Weights of a small transformer language model.
Size: width 192, 2 heads of 64, vocabulary 8192, 6.12M parameters.
Training: a variant of SOAP for these matrices, 4331 steps.
Each number is 128 + 24 x the weight over its row's rms, rounded and kept within 0 to 255. Layers, rows and columns count from 0. Numbers have three digits each. The size before them is the row's rms in percent of the matrix's.

# q: layer 6 attention query, 128x192, rms 0.148, rows 103-127, columns 0-95
# k: layer 6 attention key, 128x192, rms 0.148, rows 103-127, columns 0-95
# v: layer 6 attention value, 128x192, rms 0.163, rows 64-107, columns 0-95
# o: layer 6 attention output (transposed), 128x192, rms 0.131, rows 64-107, columns 0-95
q103 089:133130109107136140155135142109072126129112168134136144150114125130119159116103135145150120107090118094111118177126148124131103126136109143165137139176136139147161146169157161149162118090081155112124124119072133126128091108135129122123095179090132130147126135118092159129093095114111133105
k103 096:091161127097177100143173175146129146150139132118140157144112096142147123098147130133117112101116159132154159117118174137090114152139091149133152147174130115110175091179097117147127150132124149140154106124128162174155128122144075148187111124152188109129155157168105169131116071160121138110
q104 088:149138141048090160132104160171121129113131075129139170157133137142115116109129156125129123144104096097130120168116105177125096119152170153097084192174119141107092140151121125087130134126133144112134121108138182147148165126117071111083154146138146203113147122097134155126114142119125145121
k104 091:079096112142142128143155139107089150139156115147168184128140115141137123153127104159115182119136105087135118165145135143154147106144142122139095117081126150133100151130118120096119152144139138113110123115143141132139152102123104138105136103138072150105158132110134149125133172125085149163
q105 102:148106124124134154128156113114097146140079105127142137111149140125139119113114104134104184124107112110129107141154148139130108113125066180127155139084134143098141159162163094112113116133183078183092119158127151141160106105107110153095076155132130146138084103122157111109098155138154114123
k105 093:104101094105135143154137144172118132133092091098132090143131150121131106126154130126146087177103109127100154121102139150138099088125159125144186101104143103112181122143105101168110141119131149135133148113123141107153118082136135136103087159147111112151101111135095109117139149162171112111
q106 096:130168182122098157166178149107081115095117126092147131124141133155134144114120131155080122119132150126135147120118163113141126148144114161127132128120108104162113170189114149100110145114137116127130114136139132134158099140132126135147172125116151115124121126145170159116135140163134121114
k106 097:086134110119064182136122131076107110116116172081151094148133148120117138119103159128109152116160111186150163136111120164144152109145106181138141122133117123124148158113161148119131136116103112108143151126152142099123076111129126165109147122125142100138119104101132097107113115145123111130
q107 092:093152110139131120108108123115123149150162127132140131120124143104144145120153155104125121122144149136167136152123133146168089117108150076196097141100106121140147146115141145107166145136110110099143135100130135153140140156129119142131112102099157132145085141115163140088166150161175143178
k107 097:142118145171098140129113148090112123136141109110139153121135120072160132123112119108135150104118115112154100109152124153154108158106123094132135112137160142175122091105149129120147175132122098094118123095155153149186123118102131133162084115091127155133085135160161119141031116093146089135
q108 092:085166114094122119125097100124144120163129151117138148128153125167138138143095097125131105182157157085127083174143120118103166129141140126111142120100139133113131145117121115143125138155163129137151192129148149148141162095125131116154117120152112146133145126168103113161148170151127119104
k108 095:123099122121117152108101136112137045150165158099101107141154148140105116132158103170149144148121129148114123131180106129136212106128161131129120155104132159095139180143138104125119129148151109126128151137127122110117127135076130074158172140153148145130121119112108122172169127089181095131
q109 087:095127072121189122153183111152157129092102108137106131138118128136125129140153129147151079156146150158126138100134125146134139147142160148134163118098087165153170090129116144108161110118114119147148130135144112126130104106164126117128111097147149108156145097176156147111151169159116150126
k109 097:154096140127158143173122103094163118127108141150117080179129121147110113113114159149153104156155120143130122100139110148155131133098134153086119138120122159108099114137129099180161132158100177144157076114121095112076123129105096118110151088133184131157099123162149129110136147094138122138
q110 093:100131139158133098148140122121147154107115145133148158113131163046123165117036178142131140145129161128110140128133147151138103156094111158135179127156130110097073144113125134126100110132110135150139143149124124095108135142130126158138132121126113097122157163145111134096104131127086134162
k110 096:127130084112106074088162105134098102141111101135110138135122139114120107127150144133106161146165114066131139147141121134128142159098122134102138164196126156131191111125117107104123150145115149158165123148132139103135118146141110185129095147150102129132141148130155170129119113158134149121
q111 089:116098111087110138130105154124144114170128065087108173101138132108145117094097126162091087135121101103165120159106123164143114132152086155148167133107136098082139147101127147131082100126143118169141143105125145132144150102074148141124090106133139100095170109139134096122124166144096175145
k111 094:139114123090156103125105124152134140154118136096146134141137109142122083109114115086098111132120112135174130169147102108111163101115122125152152137119086157114145151144122097118099080133138131140127127065135142172133133090113119128150096117141105139097132131143130141131116164138106105111
q112 091:100146115101130113109122126099126132120154130140147126117142161092129114150107127131141129111145117105165171137061134131151120093114120100171118106128105132138139115170109131149144152138112125126099115145109103131117103103140081090146113159136131146148125133113133123186137146135116139087
k112 090:143110119157186123117072136129101137132133119099141153096132156117121121162093117088102125134088134108105128162161156153162117170146087133158140131145053110138077097157088143103117180121136130127156100126109106126067104142145152104147116124128130170147133103116165112165119084114152157140
q113 099:102126124106133122136112131139133101185113154174122114115155142184136078129163071130144141158118107085133141131145137107114153133177123112163135125072156149151114149118143101138152108134105112161063131124128092156120138169105140079164127165163155139115083146121167105148139108137127137138
k113 102:123156169155162128075108097134115111120120099156116123169095132141136135147133120122151096119127094136090120119174137143103157157110169135170161115089138141153091118172092132142178108146120105103147168109133081109115139155080149105117165095165121117111116096175139088124139157164176140127
q114 098:112146106085146137131104113145083149145167103117183114097146130100150096135167099134118122144112148137133145093138128076127158107149105122141099090110116144138176112103170101161096137124114135117104147135133081133133125165096149070138160155112134116150096135152127135161183115144126144152
k114 097:150129114114139157175112123129141114151083134140122129097157132127141172159151105121120112097124117168156118160150104133135178151167134093163119122093137163120131144144123124176150120121138102150098126148123090098131147094130150096152116132110111125140133103151094164123179117104120094135
q115 088:158078165141146122128103131123144112112139116152103132131096127145143117132170175140154123118133084167152098128181111125117139108131180098136119171084118141155150138144113145167120121152162118129151139130109114107140154146162141144153114103104123102132146102141146126153135102099153114104
k115 099:136176151156102051117108126116156081106167092136127129095147138108145162110150117112128135101081109121165093146161131080134150136137142098109148135122148109158122131134136130141098137175099109075096155160116124136154139167161147125099112094110135122108139146120140076080086124094164076117
q116 092:110133151118103101101106138105104158150154114121135095185160125138092113136134125113104109120120109118160150132144127137149058154127132155130130135105160118099129111141092161126145109141117149080139135114093175129161117138122113129079149135151125104183133119160118093132129117142123081133
k116 097:136162131098087114147168139131094125150147112109132116116099133163083085112167132160103116142134112087132171154099133144162139118144133134146075115123091111150149120153103138171138119102142113155127095150082132154150128138164091148102150149124107152129095111123162146148108141167123131166
q117 087:161145097104088193120121128147151113132109138174138146105147100169152127148148130103138138187100151112171143111146125143160136148179105114109150128154088142132111139136139143110162112110119167121124165161111126153144134112117104141125097129112127164130114147148095126087070149105148114129
k117 086:109126113135110155106140126148103120098121123095154122117127088105125144141106143183138185154129160144132154142143126102144135081124153124078143075134139165080137171137126131110155163108114108163141182162099140116166073098149103100161147090095104111145103149129149154151114185114164144145
q118 092:131102122169155130109172126127144139111119142105113170117088134136140117083092151140099123061149112141163105117127130109123128136132115154163082120103129119094106144103127110145095130152082132156149116099117129165146116133149153092129150106169102157090095144122107139136134096105085129118
k118 099:100094130115144116075134149148157118108117115108123098116102135162129102125089102093112110128124123127106157128142149135091131152156087172110082107110110151164088120143153106130104105123123131129136116148168136089140163164122136122144169114171174171164158154128138139138200073132091106127
q119 099:125145176132158154156122173155106128145133103166133104081147115147093140119113130140149095101132109097155137114143134113116163181166096116072096136103159100102121124159142137154131175145121122179108141115128110105094179125097121123105163117108134151154158156155105176150156094120141114152
k119 091:203099119125121166148124140102120122172103104115141108134174155164111120133099109134151106136161152129163151100117128095109131124144129145124104101121161132133129134177138177161099121118132133153122135153132106120130131145091169134118093096144186120114110119118169154136143117100161145141
q120 092:109160092129095118154109108122130166163168161132117130105108149132108117123142144112127144144106122128124152112119133149091103107196133111163156123144172149155150103138118109175140136129127165140127127117115163156096115109108085089139146062148147142114148148103105120148120159132135134142
k120 089:148097077159128147116116122083154089159156141141137103118154120137102132133111095136148135117144104160105130161136133138088121157187121152161122150112118125096148160128111095149134141138137082117146122108135130125105111151102133134122150122112138158154145154102121122167147189113130125142
q121 098:181131135131094196152116122136141191141134121121110112132139165158109128133121169137098077121092130118112086137159131131134084146133162100140153145124161083129124114130144093122133123109124089134112153120097124119093170167179144129177120124110108128123130122144148160102133121112138111119
k121 092:154173150180116177125168113128079139122139131123116119187091161151133083128160158119108119123142122113101082144148133109162114108125134144105139119125141122175151136161145123139141125123156111112096130175115152136165144140170125150132143147086115140125128122156116126117124083171136082084
q122 091:149132121130155101139089154097158080150112128114132131107136107097123105139120118136126120093105134198152144145113141128104154153123086129117134128159159112121129149131099129110113183118105113143102117161150071141148087096096074108108126151135124140153107119087118127151104110090122128151
k122 095:130115117143158141102117159164121082117081136120165107116133116111108131112102114127101099151133131117126124121126124127115112107096111098155132117167129135106116150096108129105101116126110155157095118113121110131106121136098181145130119183119123116107116105144119159129149168126116156183
q123 094:162101135162117166174130136117128145106114147123122127138137153135135103157114121099128158142121136133149123088131159176136078125159101122135085134125151137124115142144126081086101108105107092121164142140135108166112103082106090098138161132123104129123159141102107115123166131116140120085
k123 102:175083127111064163163125132122117151133089166101153155146119094093123125106097126122149162139121114143135122121129138168126108065146126157124134124146110139120159136099129088098112117096132091166144139197089137126108132155122142145115136146125115139119117132149135115070129135100131156111
q124 092:128164128128104101104140147118108155167124170111158118134152127140105130198104133099098163146129114167154160124114117128088128113156156128152154160166077162159137110111121112104166099134169095099108114131131138146102080156128158125145133139137119138111139138083109140107097112106132163113
k124 093:113096140150144122142122139115132149129170156151130137148117139112116135155135157142150102125096117106142096115112167147094125145152128145145132113156131122142179118099081133178145057110134134115118097152132142174133143138085115083154149123155139143128136103076101087171065167172148159115
q125 091:146143155110111125097117133128108094141105112147077095123177144102141098124141098102111157199179124108130133117131079135125119128126100170112133109109156094101136144088128118141142122098088153138133151137125145088136140130157119141095121131138134158158124156188160158129121128124138159120
k125 091:124109134108094099136109151120128133165105150120140110136113104143085125143143114078093120124143137096136079146139147143160144129120171153109126117137110117079124147112096139089172099125146136149120130096130114101166092127101127103113159117120150159128114131135171149145100124127141177132
q126 100:094103164113173146148151102095094182108144144071103094097094108112092156147089103138113126077122150135117110095151124128164086119163166099099124120118141115162118123109124145093165100136091134122147135134157125118107090142152119172129155132148074112126132100116126138120077126105118115113
k126 099:122173132126156124101143109140090157118110152170112096132070114133131100146058122153131140125100127134134168107120161144167079165099088167096103092126084113135074098137116109135168099148105142133127131121164108085133118132144102157170117134180074163128148154111098111134125133146116102131
q127 106:155102121140160118131119124107136127135117124134133126091110138096125173160109119110147162102135148141146143068132101109122125100121102163100132118182133175140132126104147156154137119142152120097128101134165128122077118141100201164150156126081140107160132116131122097092108111117118176121
k127 097:112137129119183112132092115120147146142143106149128132091165148117140105120093132112147159069094119118167100098119106133107156134154086119090144107141128151129128114127143098141199114079130117119144107113109112134094110162140198133160118137082114113107140140111058138118051111120137134131
v64 096:165118131149110133154151142119089097148150122159128147131124117160155120115098118167120098130108125132120137155148113128092157115101133116157129135131167108052108164150079128126087102161104128096143109088130140174090091114129094144155154165090104133146111129118144110089100156137143106141
o64 100:156153164135127111123086109131131117100145141140073146140130136130120154131166116124097121128159124093171119093114157111124107152145195157109093137125074109153122115106117175134128106142121128117121121172157129098148133156125173105110112096170136133107183106133108120141115110079133132144
v65 094:112144118082121088176122151138147115116158116171139124107087124149175118142122094142128162115128110140135135140112133137142154084118158079103119146144104123108105080120115159131106118122110110133079170152124140136119100133105079133119144149126141149123137151146103169083144117127080138118
o65 094:156135138150154143127147093132155140115053108119155134143134133101102124153133129142123100170118111129119149096129114133116095134139069164146148108109143117136144209130170095125157057123145110126138113118094139124127170145124133136088121084131139106127106122137143085112121133126161135139
v66 103:119165132146151130095167139142141137145123174149139113176110145117145141090139147136125105122095133137145141141103039128133123137143127136140132065100114152177109110078099146122136142154106128172101124166122151125107119146159142131090103141114109158152087074166140145147105096155111128104
o66 107:145124152114129151113126076150138105086141101147123097107111145165131142151141141146143183080179129152104091121147134124114120133136169108145128152166147130150159183154172148104149123109141139110137147122145109125132137142142113189150145112149102101098120162126118118126132147144174119127
v67 097:092140139156131127139126110156111146151078138134161163156119132163137142102132124130076119091118137169135125144153160121110129099136121159127085128124126133103123115129093193099112153102184118160131154091128099130115116124133125088106127136116132112096125106150130139120101170156064120134
o67 095:141165108116170145099111147136146135129168109126127140136155157150129122149146127168122125174145118087104120093091116149128160145120134136115141129099114115145098127118119080140146085156093124118146161144113127115147142175148152168116128111133157108140100157130139143151164123113159139111
v68 097:153123105115138132066142146139140098073171119105125119109131082137147132159103116164151145117080113145155134149127184094153122098126118163134084133117108159098114165125140107150112127160132108124133137104104130170129120113125184116144077139118141147147126150122145131131117184140124127097
o68 106:117111143149128161125103103133085118141097134128141140130131135123116112196155123107124084148195149126091131121140132126126128142149126107099141113104144157121128113119085098089134107128121117146148133147189096107126117146115114106099191145149127134120130105104148109129182111148159096128
v69 117:158107083122146119064106154114136149160127094142130083127120161116139118142173131109129136146099141115115133111129149104150096161132144143127104167149118137148115138146107104113135091114132118115142153130145116152078111149133116123141108141174108144108103126108117144118150109099121129196
o69 112:146116183126159116122154114117130103091100156109165096130132104119150132163091148082109137140109157125120127134113085140112104113120132119132208103115106141128149103096135158101168153116119116102112103156132117115131098098135105146105137140115167117148152150124122131150092134166136170067
v70 099:165106139126143146142117089137119099162076122130152108121128180172144111132123089156156121144124141111153150137137132157123156128171129155111141097102160155181131123101112152112132137135163096093110140116120178133127104142162118109139112116166127103153132127098151121136121127122102091085
o70 101:140146174116119093135103153169152127097132126142150112140160111136124134139157111130116163156151115128106132129100102133139108138074155113150128163119090119124136118119111126136133091140109136111135129126135111113151126121089129115112112112128121127099114091144137121130129098167151108162
v71 095:110146139129155151100083134131148146138173142127125140147157099127142119165107149106114133148100134153115130120169149150126154132135140142086137088112112124134130124125131169112134116134133136096177166133119150139142138128119090160159114098126125126136169137129127146088144193124133115144
o71 103:140100155167115116119148154142158159099158120155097134134119142145112177117120168114145091131107143113138125130093128119134111127139126144125109173156164111160162155142102123140122124126137060097138125099134131131096092168169123080099141178124172105150088155069124108147134065135122114095
v72 097:137158120156108076142157105116174156113120122116094105111119130137144123166161110118128132120106167167098146134142093153178161162118093132111141153144112110100136158106149115126118141119085119145160106152143130077132142144135082143134138116124158155123101092107078149147099127111146148159
o72 104:084094113094116149132099145103106134162115122119148170127087101114108092075124158142166108097130079121180105152137121133093073112141104114104100090143171152163116077115159109153147155125149119115124129099098132140111139145102117137155111156103135123128112167160102146084169130134127112128
v73 095:130117132140163147121133132173124113168143181121113109143072091109148111098141129152080164128157151134113140193142072129095138163142140155183121125152122136103094087113110125136128152134167116150141122141114150152070085124141084125169110102121149154141134132084188109148117113091157126135
o73 097:164138167153079146142111095069120150086173124128099136119149179110113127162110161095159110115135152107167116094086173129152086091096143126090099143129095112162106183144150139095134098111104144084126123116142164154120138158148150165108149124125128127129144108171126120110162165157122112091
v74 104:087099120104109107140128167129135132077130086099148100109082135121124140123137111126141156133147125138112151074154128140085160078151167157130148098110150146121135186105129140099149122117145144118137113100105151132049162144115131105125114127132141103133129092123134063166109120127119112129
o74 101:124136117140169135127111103123111150110109083116142099170143116133154091160140142098128094116112122132144126157111096137130082157110129118122120144151100129098133071176100135154104131104128156136079156124144151146184084116128153165132138119096117113083115140113129129107134128141100148143
v75 089:108147144131162124169083133163117139108098147097114155133125116153124110129095145180098106151097126138138123150109159141138138157181089157105098141123164110157127162082114166120127130126126135138131115182144158124120124115168131150108139157146098127142132090117144110067129121090168101167
o75 092:154146147134125137095173147068129060146157129158143132102133129099092163100109144093129143126152141127180088110155169121111145126095185110152146133125144124104127147130113099131124161128140085125171139102143143127123150118107152142176146130091143102112144149099123165169137150151103153151
v76 092:148107131141115140119140087131122133168150162124123129123156165112165168129135111131093168139113109174102083152149107111145090097155109163072126151111099107147109124123128137116116129124151120106088127085165124131141170160145125119179158099130168096094117124128170141152121181110097165124
o76 100:126137149082151150123121160126116137118128107136133087102138134202100086138108113114166116083126134139125181128106142115065150105113162138093106148129125154108067161156103102132127149165117148112133087186103130116139081122127106128103147134157112126145153124098090135114146080127158110146
v77 091:122093145120149151154141157110126129136088180126131100137151118109132167175109106086128118123125128063154062134125156140129128117188128188095142105163106147122140141090163106130157134119167142113128139133136116091164155135139069125124105079131120107126116096149127151139119106121119145143
o77 097:161105098134057162108101134114154110130086095085156153116169167154159116099140138177142134176096164193099158142091124131158152097137096113173124139083150132139107131130126144125124125131112086117107120107127107105102118123106162115127134184104140133111148139108106133103110143113129116089
v78 095:084148119107128114188155131111171147132129138148128094130144122167098151135147121118171147132161164116126125126069140150154125137101130125114146114101175203108131135113119115099097156120136127094103120111091101145076119124118145178089142113172101110079110135167126140144162101123115120113
o78 101:160076170161120107073122112145141120141160103139111189104137092116112076159110135131117090148099106146114153128171115094107111125145134111167140151124159118119116129140127116135095113097129100140125165104084139101092147134143129105127124145117121133137186141124129107146123162122147159121
v79 096:122061071095131134080110106115148112105116129072139128124126141106147143149118156145106136147122119128153132129129147093094122131137166164102126160128118116110130139092198121091112136153138136148159116098134172141138156141115143107123148109084118165148089122118145109131096167078099138133
o79 102:158211146173145151183116169105081117138148157140160127113168119100124118162139153146126117094122113143105120137118144153110122114108108135139163114140125132126164108158083125169165120085121120118110149163154102156138072092103132141125131186125118120153167112110128143147130131173111115121
v80 098:166104146100108123132097154134077131117084112135134158124142138132125137137113121135143144117156145084128130135161140121112124109101109174110106140162116102145123115088137137191132134131095132132141121148108145145136205100143112124144105124132135143103105126167138129092146105131117105111
o80 099:100137145107149115094144114121140149143084168121153154119140154135110119136149094100079124173128148121119139124145091135144145110152095116156129113158113146119130172194132143141113120175165187158075141122145113121130088148132194167138125132109107132142130102126125119162118143100120130164
v81 097:138159099111120107121117114112109099146128143145162106107112164135114167066160122137121119104086108111133095134138141142136157109093099130129102122124179120139107126111140149134148103138140094147130109191154190160169108187116115114140123106090146159158149082156132085109142171136144124117
o81 103:138137162090106154186139097101134123110119126124149133161111125132111051167112152169086124122124158131131143138117111114127122129144171110126095118102107086131127137107128086126153123106144120095150155146131053115154125113131113115132101148146105145108075169168128166152129100129107137133
v82 089:144151132143122122143083156139126125131118093130124108131160096116139123147131105107103183120108178124083150126155121096120114118158102126137120123098118125122119147104135154112134181128105141119180137109148127121128153166149136123120117124143124064117091146114159100122139114156135153098
o82 090:117146124111154140116162086162140145141160151168131127144080140084148107158159161110147155160090144135145097144099109126118128147146162099117124131139119122119128112089089135168172112135119097108134163127131135119116117149146145136180151148081103146150129124129091160136077129100121112124
v83 096:094144145150153193184161154178145100127105129129132106103073148132115131086117093158093135094156113122150111167140117113158060146115135109108114110115117110118129123144113092117145119118158121077085115151132099139147158152162146147115124129114194111163146155116099123132114132126121130115
o83 095:132132114122101109109135108167159098132139125165130169133187117146149140148145139143146134156120159119109153102155137136143201128105119147128137125114106141183134144145163165147077148148155134124145141148134154085169131100136134116165152153158137175110125096153146149149190119147146175113
v84 095:162129147132092121105161114093110121132118168117104153115113142160125148137149141107120127102154167133157125147148122126097104125124122109132095109146093134114142127093103099123116134123128137149095093143117114155162164111158152122123110099138170097100086129139147107154155098160118118108
o84 091:104113112094147151156132099165115180107093054117154119131107139108138129127108108134111154123130128130103088103123081123131158107156114139111141163090071151151119099173118170148075125145144164114114159129145126093124168120168130168123121118121102126174147112127112173116117128117149131102
v85 094:108096143190119123144124131117137102144146116168143125125121147144125144129108139128148103129170114170139091125114094128145148165093116154082103086138077133085190134106111103118140130110133149139132172144120134117125096127159143159141141133170176105089139135138132158128115106184119163132
o85 100:108147162083164118082145112138125198134130101131121139178104094090116128140161124143093109099103138093117121133167151166132110112153166122133138156086137135145088126146113143094133132133096123115169123098092125153126162118085093124119142099120077162114130143082143130172141157148120130146
v86 099:109125098100120110120119133138127133147183095120121159159088144114120107140145079147122103132138090158089131162123108143113105103171118096110169138112146139164129137123177094095106120153146149158139132146166084162083101144140181139137129136153103121116134149182123108154109132157129141111
o86 100:125096152085130134126110114141135138130099132119129116084163098111121104098143166081149136110134129118192104133101062141127119119114113143134105093120143145120111136092107113123140136093091102133086138103117111159162137134096092120091130146120105117137124133103119141090162159134095135143
v87 098:131112098142150121152110078115128148139111142112129128102130103148113131138104116199101152140100114119102089121129091145153147163128137150134118154123138079118115122164150150102127137178115078102179126191129133126156100129111120090152149126102144091138136142112169112144100148159162112130
o87 093:157143121145122148106134140146135135136132149134131128144139132122125124106143164117126130154126130119141160151081148120102139055117166123117156105137138137118101134082140097161176098091168160139086108103159117121104133156121134102138130109150130133093157115129086154120148100102126158157
v88 087:129123140160086143113137153125094088166132145142124101094162155149136130129116162130140145136125134082113169134138129111141149120187127140138120169159156070160107111099128073140133102158123098170127111138141089124113126135102120144165158086133125133122090132134132136137120077127132142122
o88 092:109132147130183118144140142179163126120125119098087144168077111156134110137172090151122128107073153139134116100154115140112133154099123126125138107114132189121155116132163159122139131110107158111095126122118151112115163102154124174136135165173135112100169113155141145153177153129136135144
v89 108:075151099117127103145109137117148101121130153134160122100153157103099179098121115130177085100142134191126134114120136138149126135096084151103112153117166170107124141140106121152095161126115145116128120142141152168149134102123103152132086137167100065164119127130111121146114128122107134142
o89 108:115111148153104138126124116126093174150116122130142125144151126095102108139136114110106129115155078110098093143146150143109120109122150119145120101139183129102112169137136129116132132112130120153126141163122135114159126126116191101125160102113157179070135157120156131114123144082125140101
v90 103:162150138118095130108124154103068062083180134112118138130122143123131139135144119156089156136129185105154139136155113119097113103136177125104119127138174121117128112118088078145119125134095109146115144131080122129092139143110132152109133160116094181131136126164167128116154118148157103144
o90 106:125113130111199124121170112130172116123117104139126092113131122148096090141128128130128096132130137155103171109165104119145184145132094127170114126162096139129111140112146154115166130180095123103134098111191130119145098147161134097132131119127124115136133176148154148110149149130167100145
v91 096:099153109100114106109142127165149133111171146127149150105112128138152143069108183131121150125150115176101121130116119123119087153158086105111175125100139105121061084131105136156144120129109104141109152096116169134137082099132148127194168114097117104147144085109132137119127136124116147155
o91 104:147149160168134159156133179119122132108153144110105157139129139111117150143097122126147130130150122122127147128147117108141149133089148163112099132141105101099138151164127168140144175128139108111110109166143148095152209142137114144055133148159131167141116164101188148120124121106141129101
v92 113:097150098117143148146106095089158150145074101136135158100142102102087147112127134139160132120097138116157141080123178127150117134134118151131126097098130095105115134157133106125130139139152144122168131106085175139146146107162129107140163133142146131104139136142146120164139143083095148097
o92 109:153107161126118100122119152160129145164130127120117106093152152148157151178122120108121106131164109109105119148158121121120125115114134110075136142131199171114137116116092134148111145111138094144115139149096140115113131177090142144142121112083123115118119128076121138113136096097149143088
v93 103:143083112168106110097140099156138101109129151152126127147148099079171147129067131141143136095094097130135144109122080116103098131163151189085137085152118109160149138119120149126104118138140091106157147125129157085140115118095125143140110159159139097123120134104109096177131151129144123163
o93 105:109140114133139166108114135113148162111137122169131122114149137169137116123139145091111101159152117129125148106103133109110115130122144105131102174073150162130126125146146145188138128125140131148117136132140140162125150158150120121140111075084148171096153128112158128131105128148156103129
v94 098:117140108114152099146094069143115187121175112143149141175116163106152115126157128156144166127114090125152129112126147090134163097123129133138141135099091112135139136136119087140101161148116151130129144086143143146144136091115105101094164115127079118141146173132125124128109152151149124145
o94 100:121137118136131110142158154137132106140102142164114109071118083129127140119119125100119105117156142100144117144137096173117094165140128127127140123169164096091114109123109155117141112112122130121163091138124116132117075193144113129100080154127138132127114103136126169128142108118114147112
v95 095:135139130145157153138135158099136108136110185106139175111121142113106108152155126109119153147141120168175123136121119132188097142141122135180140128144118120110088136113153095124108160138132117121120103165104108130155135115123135101145151103126111133126139106177124138185146081095148147112
o95 095:102098157127094094163124098163104126157140094148128100140186120115116139102110155110154137104144136067100164150137163162129119170093107068108107152098134135170105110142102132117156108126139142139099138112130146104098144132136125152133132113150138119114129117137120152080089176147105112157
v96 096:142190133139104131151145171134138123106154126160103077134152092129136088062117166130120158150113131153159099141120162160197119149065145120181124083139133161143160135095096110135134144148126100119140119130126140156157110118152134108098100153117133135166106158093148115114139145130125127124
o96 104:085115124178135144138097102106166145138154092121152136102121172120112150133103115130153123129178142093101108141140119094091140123166109125089110127102121071088140141157160155093152173145120160135167148130108126103139153151104147089137154117128133158116111152131102151178117146123135155140
v97 102:138124105103148163126115116132117098128140166162137118123145156086136100159100157094099118123102119125111131169136128113170122135124119110156136151166105134133134151152095153130135139152133120101120100130140143121089148113116142130144155118092112129166160098120108142145131124117131133166
o97 108:129150153165134115109160111151136127117122163146121135140126138135121174102102154168131149136122126145113134156158143177117126150103125126095126171133119133130067120130129094124155156150113126155173118165115125142144159157169093147111124170153150128108118146146147150114120134140120075137
v98 097:148121106127151100132119076153126097116095107111115092114141132119177131123162111146117091135133170149108125105155129064112163100120123161135105112116092140115152124120163088099120146123087144125060126159094126141141121096119108110146097140131148115158124131097118170093076129151141090107
o98 103:139108141113175171133136158108115108113081118115140141126137102143103094114141096108161144106125090095143120131142145166143114133110133098113130171195157153138117105129122154164103145130126139135148132086170153159118137113123169131119160096129120133132109076179133109091149075078156104119
v99 103:136134105124149140127077099152128156063165162114096172141126148135151125136113131136124172075135185132152102138116159118073123140125135124156152138118084128126107125183094128152138129101104116148117157114117166130175122118146139083132144166104128164136093133145112111125132115113119152135
o99 107:088132121098099122095169164135086157135125118080159091090073079117088146131134141091107113161159109129123147151120109128148113115173114157071091101147088132114131125100119149140144102149130133121165120124115162110125134137134129163083165120128132122147115132134132098118133149132088122099
v100 100:129104142196144173123127110114136144147114151116128100151081113122121105091161128141122135133139141138116184149162109141109157110140120135162142134074119156115128098169132123121136132156142133057152100115162111118141104128123131093157181160115107155142110126103109158114131091158131162145
o100 106:092138142090094096143121143123152076129124130146121153136137113082137143123174114166148153100154109117132088168092158130147139154118141109129128154145109129165136140112120136123130133082159133168165149137107135134094068164146139156132124090167133158128141142164149132097130131111129103100
v101 085:117117150159145140099160157132113138107126173127109062128133150092144160145143133134098151145154171140169122103100073122105132144164130124128124150081146135118130134142124120146109120143108142149099123114117126148114093139144097138138151159076095122157138149139158120121102098096114109168
o101 084:163141126085121151137070060116123136175179099153132167140130090142156104089122124144126138115095145109131121126183128085143123128118182149125165124159069112125141114133146168140184119128079158096123112130150135128110112178103152111142113128143145108117130099146111146088123171149138139104
v102 096:132095109082125154114166176142099115112133101081147184120090145110144167154121086119095094120128157099082112082119133148115125141152136132115171154089152096134146102145124134138145157135099141135113142096095122165144128134101162131111098183166114144153140126131162048156091126103118124107
o102 098:121153146115141150089107131119117188128103135124159079105148170136134162141139124134151130147130101118170144181132123116129135137108126138108126126159093158119109156122143155161127108130168080157126149125180143119135141105170118093139124110110120116079089130105153135139134163168140134139
v103 107:155171128109128165122115141116117110134123104108126174152127093144088144164083115132090121150112101159116154156111148078115123094075114128133101108140103139108121139158158165125149101081134126123166164122103107140112104134110132129122129112145111112171148163087091113163125166130130105138
o103 110:094108096144130113077115087155142157113138142155119096115101125096164142102150151137151121141149129107125093112095137171116156156168167123143155135105097141150154134102112085106100099164127111141127077120162118120108144145094141118106076176113153082097125087109144104093150094135118154103
v104 098:134135112108094110151138071157126109091141125105145129088159126164107116136159124101120113144104150121115146128204142083121078161128098128166060151097108132084112151128138118154119139143152147113165116117158151099103118135141170123151139147154156146142146114075125182120110147130123134109
o104 100:131132136146171120096135185171129108160121134142120128146108102124139132115147119149127144126146088121173174100091159099161158164119095101090161115135101121158131090147123103122118134109111121156074160160099062149118152116109136120138095128148118108134091150135104078145164124151137133101
v105 107:117124118149146128132079057113132140124159118137150080133091120089142133104097147174135124118170112110126130093128092098167171083114153116147115149176122084133127130139148106105094133089141123087112102138070131142113145123124136131138129122142067107155139114088120163112164150154132158141
o105 103:117122117166125124132159148131131124090106166121161141117147124132097139112143123141118120100108140138127171156122176168126052179111153095128148146094184159125112149146112123111150093126095165111149150131157129126144114133119089129099141102116171169147120130127141147147091117133126106142
v106 105:107089122152129116125130157095140133144128085129157117168115116131109121141119152093106117112129125113106109140136106119090144160093085104096128115125100168149071112142155174085099116148166136142103134133112149133105131104107124159135105092195113142080132125156102129132163096134111122135
o106 107:130136146134140122119151151104097158128125149135157141099111148104126121162121131136154160154159129138111145149104137168147095104138151134157150144171151149131154127178143096115136142099106127149107153157105098106101131116149122138091144145109095090150126093123167149121088163134159147116
v107 104:158103159142122129077177121145140106141136127120118138153170129124170156112143157095090132149129132056063102157150142091126088119135135155127100119132104128152108122129123118191135109164142182089117152105155134171101117108109137118165139107133119115155151107152155096162122101093109130137
o107 104:112100110101116144149125126133098114095103125105119151128097150126132116173112125106132152112093128152122162111103098123128153114122075133083147155128072141117105120147135124111104143118095071143116100157143108111127082132151141163074128121176101158104135125108111125090088122177129090104